{"n_layer": 15, "d_model": 128, "n_head": 2, "n_kv_head": 2, "head_dim": 64, "d_mlp": 640, "vocab_size": 1024, "activation": "squared_relu", "norm": "rmsnorm", "norm_place": "pre", "norm_eps": 1e-05, "positions": "rope", "rope_base": 10000.0, "rope_fraction": 0.5, "qk_norm": true, "attn_scale": 0.125, "bias": "none", "tie_embeddings": "early", "parallel_block": false, "extras": ["local attention windows", "a smear gate", "short convolutions", "an embedding shortcut", "skips across layers"], "init": "uniform", "init_std_qkv": 0.0502, "init_std_o": 0.0623, "init_std_up": 0.0718, "init_std_down": 0.0718, "optimizer": "muon_hyperball", "lr": 0.00609, "beta1": 0.95, "weight_decay": 0.0, "lr_head": 0.00393, "warmup_steps": 0, "schedule": "wsd", "decay_fraction": 1.0, "decay_shape": "linear", "final_lr_fraction": 0.05, "batch_tokens": [8192, 16384, 24576], "seq_len": 512, "doc_mask": true, "z_loss": 0.001, "train_tokens": 125300000, "steps": 8434, "dataset": "wikipedia_en"}
Each number is 50 + 12 x the weight over the matrix's rms, rounded and kept within 0 to 99. Layers, rows and columns count from 0.

# layer 5 MLP down, 128x640, rms 0.0718, rows 0-50, columns 576-639
51 49 42 53 60 47 51 41 43 59 43 56 49 60 51 35 35 53 75 71 38 64 76 32 42 56 33 51 38 69 57 46 20 47 56 41 39 62 38 45 45 65 50 51 45 47 57 44 51 65 47 47 43 54 65 52 59 35 58 52 57 35 73 23
51 35 33 62 49 48 44 48 49 47 62 46 31 61 52 56 59 45 58 58 42 38 42 54 45 56 48 60 71 56 54 56 46 58 54 49 68 39 34 35 57 47 69 46 59 54 71 54 61 65 68 67 48 43 50 37 25 53 70 37 75 59 43 58
39 31 63 57 57 57 57 45 51 59 61 35 47 37 46 56 32 30 45 56 21 47 64 68 40 34 58 46 31 50 66 34 51 69 50 55 50 56 46 33 58 51 60 58 34 51 63 36 35 58 58 32 52 37 37 54 43 56 52 52 34 45 26 44
52 48 40 36 44 49 58 52 49 35 56 46 52 55 54 33 59 55 42 51 18 59 64 50 56 57 42 47 49 52 55 54 56 54 58 51 52 52 47 41 47 51 50 49 52 62 36 33 62 56 43 42 50 41 47 51 54 53 46 50 48 43 36 43
47 62 38 65 27 51 58 50 38 63 57 48 45 40 50 53 63 44 36 55 72 43 56 65 46 66 46 53 50 63 67 83 55 33 71 67 63 59 48 34 60 45 50 47 60 51 58 63 48 42 41 52 45 56 51 60 33 50 35 40 56 69 59 54
33 47 62 60 64 79 58 45 60 53 59 59 52 58 37 27 64 59 62 48 30 51 37 43 56 44 36 48 42 60 38 63 45 51 50 32 69 77 62 39 44 47 68 47 46 63 32 23 65 49 47 43 68 48 47 41 56 39 42 54 42 24 34 33
41 66 43 47 51 58 52 58 29 49 68 48 38 41 50 68 49 48 46 37 43 30 45 43 61 55 49 50 52 37 70 57 26 51 34 35 56 40 47 39 80 31 51 45 78 41 40 49 44 45 36 48 63 59 68 61 55 59 24 49 44 50 47 40
36 32 30 38 46 85 46 71 46 50 52 56 49 54 40 47 49 58 35 65 42 39 58 26 48 34 54 69 69 31 61 53 54 52 31 28 40 44 61 53 29 51 46 43 50 68 48 52 66 52 56 51 28 62 39 51 47 60 34 47 39 31 57 66
69 41 33 59 52 36 47 47 66 56 45 37 40 32 57 48 43 56 63 55 45 77 48 71 41 62 72 27 42 39 47 66 58 44 46 67 56 55 47 56 58 48 50 47 60 45 49 69 43 39 48 35 41 68 49 56 46 47 37 51 63 49 43 46
43 41 52 42 52 39 50 56 68 39 44 52 56 39 42 56 18 58 42 61 58 54 55 49 44 40 48 56 61 34 42 63 48 42 48 53 52 57 44 68 57 62 55 54 42 56 43 38 49 63 52 54 31 40 47 47 54 56 63 66 46 29 40 63
45 42 70 33 51 53 40 48 53 35 55 31 55 25 21 69 47 47 52 54 43 42 59 53 34 57 43 56 56 60 69 57 61 47 52 27 54 31 90 42 34 65 46 51 49 37 46 66 51 48 56 55 57 49 67 66 45 36 53 50 43 45 73 19
58 41 56 53 42 43 46 54 78 44 57 45 61 55 56 63 37 50 59 57 41 69 47 63 66 56 55 40 46 53 45 49 44 30 51 57 37 68 46 55 64 42 53 50 74 51 51 80 43 52 26 46 35 37 45 54 38 64 27 48 46 44 58 61
36 54 51 57 69 36 55 29 42 51 64 70 43 42 45 56 46 62 40 48 54 76 26 66 54 71 45 56 40 52 46 72 80 39 53 28 56 34 53 39 58 43 49 56 42 57 45 44 56 57 51 39 52 39 44 40 55 47 44 53 53 38 59 47
62 51 36 64 55 75 58 65 69 65 45 60 53 37 50 55 59 48 38 38 63 49 50 37 72 49 59 49 35 52 53 48 68 50 33 49 54 42 55 60 30 56 33 47 64 48 35 64 54 47 65 28 39 65 47 60 71 58 54 30 76 52 48 50
59 67 12 56 65 69 61 67 50 53 24 50 64 42 53 56 63 52 48 55 45 38 53 47 49 53 55 56 31 54 51 44 45 42 58 59 49 34 53 53 50 52 39 36 59 55 44 74 45 47 40 41 56 45 50 41 45 43 41 64 42 56 50 35
53 50 61 61 41 51 45 34 33 54 77 56 61 55 60 66 47 65 48 36 36 67 53 59 61 51 58 49 30 55 49 55 47 58 62 75 54 41 47 50 73 70 47 56 49 59 33 49 53 40 31 47 42 62 68 73 60 50 51 45 40 47 45 59
59 71 46 35 30 64 55 68 48 63 44 39 67 62 68 60 60 49 58 62 44 84 45 44 47 43 66 49 55 44 35 49 80 43 80 56 34 60 57 39 61 50 61 35 58 51 35 65 12 56 41 24 65 35 68 55 51 49 49 50 32 56 84 46
64 49 76 36 61 46 48 47 46 64 45 44 56 62 55 57 35 50 47 55 52 66 51 52 48 50 66 48 66 53 43 58 46 42 53 27 55 56 53 67 45 52 61 36 52 42 50 34 61 44 45 63 38 42 57 58 57 49 48 38 38 45 64 52
47 56 45 36 22 63 66 68 64 21 45 66 53 45 53 51 37 53 66 55 63 77 39 50 58 59 66 45 47 37 65 44 56 57 42 70 42 41 38 46 33 64 46 54 56 42 44 57 54 53 55 73 40 41 40 57 42 50 42 49 62 64 31 59
75 58 68 50 42 38 63 62 53 48 53 42 38 59 51 48 38 56 46 40 56 73 40 64 42 47 51 69 52 40 54 55 32 40 75 40 61 37 59 44 42 49 55 50 52 64 62 63 55 71 58 47 31 38 58 64 44 55 59 37 60 24 45 52
44 57 47 49 45 53 34 63 63 55 48 61 73 47 48 54 73 49 49 69 40 46 56 41 74 55 52 56 57 56 40 29 37 55 59 41 43 32 53 51 54 68 54 64 41 62 53 52 58 55 64 51 54 53 56 67 50 58 69 41 55 53 47 37
36 49 33 59 63 38 32 61 41 49 41 60 46 60 54 35 54 47 39 53 67 32 58 43 34 28 30 51 74 46 42 29 55 60 54 55 51 49 69 51 50 43 58 38 48 50 39 65 37 53 59 59 65 59 51 56 42 43 68 50 42 53 66 49
57 49 63 41 56 41 69 38 58 50 47 58 26 54 60 38 56 57 50 71 59 15 33 62 38 18 55 45 91 59 61 28 52 43 58 36 77 57 62 80 26 54 43 44 49 62 70 67 38 73 43 53 65 56 49 42 28 45 48 55 41 59 57 52
55 67 58 49 48 40 62 56 42 50 49 56 58 41 41 48 80 70 49 48 43 66 29 42 58 30 46 50 49 39 62 67 45 59 47 38 67 56 53 59 45 48 60 39 39 44 64 59 36 41 56 61 44 33 50 40 47 55 43 64 41 63 49 33
40 58 43 52 27 56 45 49 53 70 49 61 46 46 38 51 37 57 61 60 54 45 54 50 60 56 65 55 45 39 57 50 51 52 64 49 56 66 55 53 60 39 46 38 63 48 67 51 37 40 41 53 38 34 58 47 45 34 45 46 56 42 58 33
57 69 51 55 49 35 39 56 41 24 45 56 60 57 40 47 26 65 35 35 54 43 41 45 40 56 45 47 44 67 69 62 60 38 57 41 63 31 35 68 76 64 38 58 63 45 35 35 48 54 60 72 54 32 61 38 36 59 55 64 46 58 57 42
54 46 53 28 09 69 55 57 55 61 58 67 60 48 53 57 59 53 53 50 47 48 55 45 44 33 40 58 78 56 42 70 39 50 33 42 75 39 60 38 71 49 35 42 48 52 42 44 14 50 70 60 35 50 47 35 68 52 41 41 43 56 52 61
51 49 67 47 53 37 58 73 45 61 57 51 55 58 70 54 36 55 55 70 48 52 55 40 46 41 56 53 45 61 40 50 42 56 31 08 45 51 52 44 46 49 61 53 62 70 46 50 52 58 66 61 46 54 76 38 35 55 53 20 26 24 41 76
41 50 40 74 39 64 46 45 35 52 60 49 59 44 50 23 50 34 58 50 60 40 35 31 61 62 51 54 50 53 52 45 66 59 60 68 32 64 69 53 73 76 68 46 32 48 28 57 39 39 81 60 46 51 63 61 60 93 33 81 50 38 48 58
61 37 60 33 33 48 53 56 77 42 45 41 62 68 43 64 53 43 47 48 51 28 59 77 37 47 58 54 54 50 57 31 47 60 59 44 43 40 48 44 57 51 47 53 36 43 52 40 52 59 30 25 53 51 72 45 50 61 69 57 73 47 63 60
48 51 48 39 30 53 61 41 59 45 50 55 60 45 47 56 59 44 51 51 59 67 38 59 46 55 66 21 50 62 51 37 46 54 55 48 72 51 48 62 79 57 56 62 53 50 57 24 64 60 49 54 39 57 64 50 40 57 64 64 61 55 27 35
46 37 65 43 55 56 56 42 45 37 51 36 56 31 57 42 10 36 64 35 34 43 55 46 46 27 47 40 56 53 41 47 52 62 63 50 41 25 43 27 31 60 49 40 61 39 53 48 53 59 50 47 52 45 44 27 44 70 70 55 40 62 47 50
47 55 47 42 34 68 56 24 57 35 29 57 61 54 38 43 72 70 75 72 55 34 58 31 56 73 56 58 58 55 40 40 66 54 54 44 60 56 46 64 61 41 35 50 57 41 27 61 47 62 26 41 42 20 55 56 37 40 59 48 63 44 68 34
48 48 58 55 51 45 59 50 69 58 51 40 56 29 44 73 42 55 60 49 70 45 54 21 55 54 48 61 43 41 24 44 34 68 53 35 55 21 39 60 51 38 48 73 36 69 21 43 47 51 68 62 50 54 59 44 47 43 51 35 33 60 34 37
40 52 56 41 60 35 64 26 50 52 68 68 62 67 50 45 69 46 63 48 51 39 48 46 59 53 35 47 38 70 48 38 61 45 44 56 44 19 32 37 56 49 59 41 57 44 57 29 52 59 61 57 54 44 59 48 50 56 57 58 58 57 56 46
49 43 57 10 39 57 46 54 56 60 61 40 53 36 44 66 71 21 66 56 52 26 45 41 42 38 42 34 58 40 36 69 50 36 18 29 55 35 36 57 33 39 50 68 49 62 50 49 64 53 47 39 52 49 59 53 47 63 51 36 42 72 42 59
62 25 46 46 43 49 49 51 62 40 64 43 45 46 53 51 67 49 58 47 51 42 48 40 46 51 38 40 39 78 54 29 56 45 49 41 42 60 36 49 49 50 41 62 46 55 37 47 51 42 57 54 62 59 46 47 45 48 40 73 47 53 45 28
56 19 32 35 47 38 50 40 41 30 60 44 57 25 56 48 36 40 67 47 68 35 43 58 71 34 54 34 40 59 47 52 65 37 40 53 57 51 40 51 40 71 50 66 38 40 38 51 48 68 60 59 64 51 44 37 57 28 56 48 58 44 58 42
22 52 54 35 74 70 34 49 38 40 49 40 52 71 56 40 23 49 50 40 45 36 50 37 53 31 67 65 61 52 51 66 46 40 60 44 64 34 64 37 54 52 58 49 56 52 26 63 45 54 63 51 53 43 71 27 45 46 30 43 44 68 52 56
58 41 30 72 78 57 45 49 73 60 36 56 28 60 48 51 36 44 35 43 58 58 63 53 45 68 26 58 50 54 57 54 38 47 54 58 54 66 69 51 60 50 68 41 65 66 69 42 56 39 35 52 57 58 39 46 48 65 48 61 43 47 35 56
39 50 29 40 40 54 62 65 60 53 53 58 57 34 52 59 39 43 29 43 63 83 42 23 90 61 59 44 68 69 43 56 34 49 51 57 45 49 57 45 62 56 46 62 57 57 32 52 63 53 37 55 52 42 58 44 51 36 56 81 42 47 71 60
55 35 41 62 36 40 59 40 41 25 41 63 67 41 60 48 54 37 48 30 64 44 41 54 29 74 72 51 51 75 71 40 39 39 38 58 55 50 63 75 40 48 53 54 54 58 37 62 39 51 43 51 46 67 47 35 55 75 29 64 40 55 61 66
59 38 38 61 51 54 37 53 40 37 46 54 49 58 48 34 80 63 46 50 38 65 44 35 43 48 22 56 54 56 64 33 44 69 62 50 59 78 55 39 42 26 57 31 67 66 50 60 40 72 66 70 47 70 56 60 58 62 43 73 49 53 23 38
33 70 62 43 59 51 35 42 61 56 65 30 36 54 34 55 48 47 48 58 60 40 35 48 58 56 33 43 44 64 55 42 58 74 52 48 34 50 25 46 27 38 38 49 46 75 51 44 60 35 45 52 55 36 50 57 45 38 72 49 54 63 40 45
63 49 57 38 44 46 42 31 35 60 53 57 53 61 49 52 36 40 38 48 42 60 65 59 43 29 70 65 49 64 61 24 42 55 49 43 52 44 68 59 58 63 61 48 27 66 52 38 54 45 38 63 40 62 43 48 43 63 44 37 47 52 48 46
55 53 61 53 46 51 41 44 39 58 52 48 52 55 36 42 34 54 37 35 61 65 31 62 63 54 38 57 50 49 49 44 64 69 48 58 49 63 40 40 27 52 54 62 43 43 96 26 49 54 49 28 68 33 48 35 50 43 51 56 60 55 52 41
52 25 43 26 66 71 47 80 51 51 53 38 39 48 59 41 53 67 50 33 52 47 48 42 67 52 77 51 40 54 49 49 44 42 45 33 29 44 71 41 36 32 60 69 56 58 47 50 67 48 50 40 47 63 21 56 42 65 50 58 76 44 52 41
44 77 54 42 49 45 60 27 49 38 50 38 43 54 57 61 78 41 43 30 39 89 41 35 68 50 53 43 46 49 59 43 46 45 65 48 72 58 58 64 62 67 26 58 38 57 44 75 53 46 47 70 33 48 38 49 58 67 40 56 50 55 68 59
52 58 49 46 28 49 74 33 56 41 74 50 62 47 54 54 46 47 47 51 28 52 57 33 55 71 69 59 38 59 40 38 67 55 40 68 69 48 30 67 61 52 51 52 55 41 47 52 63 52 41 56 61 49 38 34 26 41 52 68 53 41 41 66
67 37 51 64 62 18 55 56 58 53 45 57 63 38 47 63 70 35 58 53 41 21 42 36 50 48 36 52 46 53 68 50 37 43 76 57 31 48 52 59 29 70 76 45 55 46 48 43 42 36 43 58 49 53 43 30 41 43 44 83 55 34 56 61
41 41 59 37 55 49 59 54 64 29 58 46 46 54 47 54 37 38 51 32 50 52 43 48 36 35 64 67 59 62 61 62 60 49 56 42 40 56 40 54 63 47 50 28 40 46 63 48 64 42 48 40 65 52 39 43 58 51 38 40 52 49 52 45